config.toml
norm = "rmsnorm"
qk_norm = true
bias = "none"
init_std_qkv = 0.0442
seq_len = 256
Each number is 200 + 20 x the weight over the matrix's rms, rounded and kept within 0 to 999. Layers, rows and columns count from 0.

# layer 9 MLP up, 512x128, rms 0.144, rows 226-236, columns 0-63
173,214,191,248,213,224,174,183,198,198,197,203,192,189,187,201,204,179,204,205,213,200,196,178,186,172,164,206,196,176,201,192,213,203,198,221,216,178,201,215,164,230,209,197,186,185,219,213,181,210,231,208,180,181,196,220,184,198,187,215,202,205,208,168
193,204,205,207,205,181,209,201,216,188,169,190,158,216,204,224,189,209,219,241,208,189,177,220,226,235,212,207,197,181,184,241,160,214,206,244,188,189,204,250,182,208,173,183,212,206,181,226,205,190,168,205,160,222,203,176,221,198,201,181,203,223,207,185
165,187,206,193,201,171,236,185,245,211,198,191,208,227,185,189,181,196,195,221,164,195,204,209,172,202,196,246,173,229,201,174,207,208,159,182,221,190,193,228,175,207,176,248,189,212,173,190,174,244,186,240,190,198,165,198,231,219,209,194,195,150,198,189
196,214,202,205,180,201,201,195,225,198,160,225,191,218,222,207,164,211,179,175,207,204,247,202,173,195,201,223,233,164,201,196,212,205,192,174,201,246,220,177,208,177,211,225,206,206,227,173,224,187,182,194,175,167,223,179,168,211,158,204,142,214,152,199
173,220,185,174,178,235,169,193,187,163,136,202,216,189,234,183,182,215,218,209,190,216,196,206,189,169,192,198,189,205,241,225,189,169,192,188,228,236,179,190,190,199,173,194,214,197,202,167,218,216,225,204,216,193,209,175,182,237,146,203,229,186,149,162
198,206,211,216,219,191,222,193,173,198,224,181,191,184,182,188,225,207,184,214,180,169,197,227,162,221,221,231,186,202,170,214,207,193,197,178,202,159,196,190,189,209,206,205,189,209,182,219,210,208,213,175,173,208,208,214,190,200,251,196,183,188,178,198
183,193,203,200,202,184,224,205,218,186,212,221,193,214,180,191,195,192,219,193,163,164,190,215,205,206,217,207,172,203,200,200,191,223,207,178,238,210,193,191,193,203,157,216,239,213,187,217,186,193,144,186,188,181,232,182,195,215,220,185,202,196,222,183
213,197,257,215,210,225,205,195,180,207,205,229,170,194,169,185,221,233,241,188,188,206,237,220,212,164,259,226,221,172,206,175,226,196,193,226,215,198,208,199,183,219,181,176,180,199,201,226,207,175,180,239,214,165,174,199,200,173,181,196,219,220,218,219
177,214,181,211,221,194,198,208,174,214,137,207,207,213,186,219,195,164,208,201,184,175,253,204,184,209,191,189,210,227,204,207,197,186,201,193,207,201,207,164,174,192,184,190,187,214,190,246,177,230,201,207,240,211,196,193,205,192,194,209,203,196,193,205
196,210,165,183,213,210,188,178,197,217,253,134,204,229,178,207,202,177,213,196,191,204,199,241,219,200,211,184,234,228,198,201,205,198,184,207,205,213,243,193,189,193,185,209,153,158,194,204,207,207,187,218,183,201,197,200,174,185,208,206,201,176,199,260
175,203,217,196,212,196,190,222,186,201,222,159,197,221,192,190,219,230,231,228,198,211,193,162,213,200,222,198,192,202,186,180,189,202,183,184,234,216,198,166,208,206,223,201,199,179,207,205,215,215,204,195,218,231,206,181,223,181,211,220,218,170,186,171
# layer 9 MLP down (transposed), 512x128, rms 0.143, rows 226-236, columns 0-63
203,188,228,204,239,192,185,242,206,231,205,179,167,211,201,169,202,163,213,184,228,221,193,199,215,210,215,217,217,185,219,217,166,157,185,188,163,170,205,218,196,181,192,154,210,205,217,204,230,185,201,161,212,207,149,199,202,193,195,211,209,217,180,230
199,174,216,217,189,193,185,229,191,229,184,218,197,157,201,178,210,196,206,203,211,217,208,207,147,203,157,170,195,191,145,230,169,167,218,225,202,208,228,210,187,215,208,189,193,196,211,202,195,225,199,232,209,165,164,201,190,229,219,167,202,194,227,226
224,190,175,233,232,212,182,170,201,224,164,185,188,192,190,210,213,182,206,226,201,216,166,220,202,190,222,219,220,226,200,193,171,133,229,221,202,204,201,212,220,201,211,198,160,221,200,177,194,223,183,157,227,233,185,265,208,212,217,178,179,208,174,200
204,192,215,193,220,179,194,203,194,212,199,192,210,193,208,202,191,200,193,221,209,181,182,153,188,168,193,216,184,187,151,198,179,208,195,225,188,156,193,236,220,265,156,192,200,186,214,200,180,212,193,202,205,237,158,225,217,190,252,203,221,180,234,213
211,201,218,159,126,208,227,196,211,221,238,200,191,187,204,232,222,226,212,205,234,190,194,175,223,196,196,200,200,207,229,206,160,195,223,211,232,171,170,191,182,211,202,204,220,223,180,222,222,210,228,226,212,167,212,219,192,207,185,177,221,208,230,196
205,171,204,193,200,183,182,202,199,225,195,168,177,170,228,240,174,230,178,218,232,202,180,177,207,157,201,176,201,223,191,204,236,219,199,227,203,224,226,222,204,217,216,196,210,185,219,212,200,170,206,192,215,199,208,179,192,223,196,192,173,202,211,246
210,207,195,219,198,201,211,195,201,203,207,182,218,190,208,234,187,179,201,213,215,231,196,206,179,186,219,187,183,172,194,214,188,220,162,174,172,172,165,212,182,207,191,180,181,191,215,177,182,184,183,186,223,199,208,162,211,191,194,191,201,223,160,182
219,204,221,185,197,215,160,147,195,181,212,197,173,214,189,236,165,198,213,221,178,211,177,142,160,206,185,217,223,202,244,194,202,180,215,218,221,192,213,152,201,208,218,181,211,194,175,216,210,179,191,227,165,195,213,164,200,213,174,196,223,214,165,214
193,199,186,194,212,212,216,200,226,204,188,174,243,206,195,200,173,185,210,203,192,198,181,228,206,210,181,200,198,213,231,196,172,199,219,173,184,193,214,191,193,218,202,190,224,217,226,217,213,186,201,173,184,187,215,205,217,203,207,216,187,178,233,188
171,211,188,189,196,212,193,193,197,168,179,207,176,194,216,202,216,203,189,202,212,199,238,150,201,232,197,187,209,190,178,181,191,196,181,182,185,173,189,210,239,195,234,198,190,216,226,172,243,203,246,151,203,157,235,216,212,190,233,186,236,194,230,202
180,224,184,214,220,211,206,190,188,193,218,239,197,201,202,175,196,180,213,188,210,210,191,197,190,226,206,189,195,194,215,198,151,222,189,201,192,207,177,214,232,194,192,205,223,201,223,185,205,216,179,213,195,208,142,209,174,209,205,186,192,230,205,215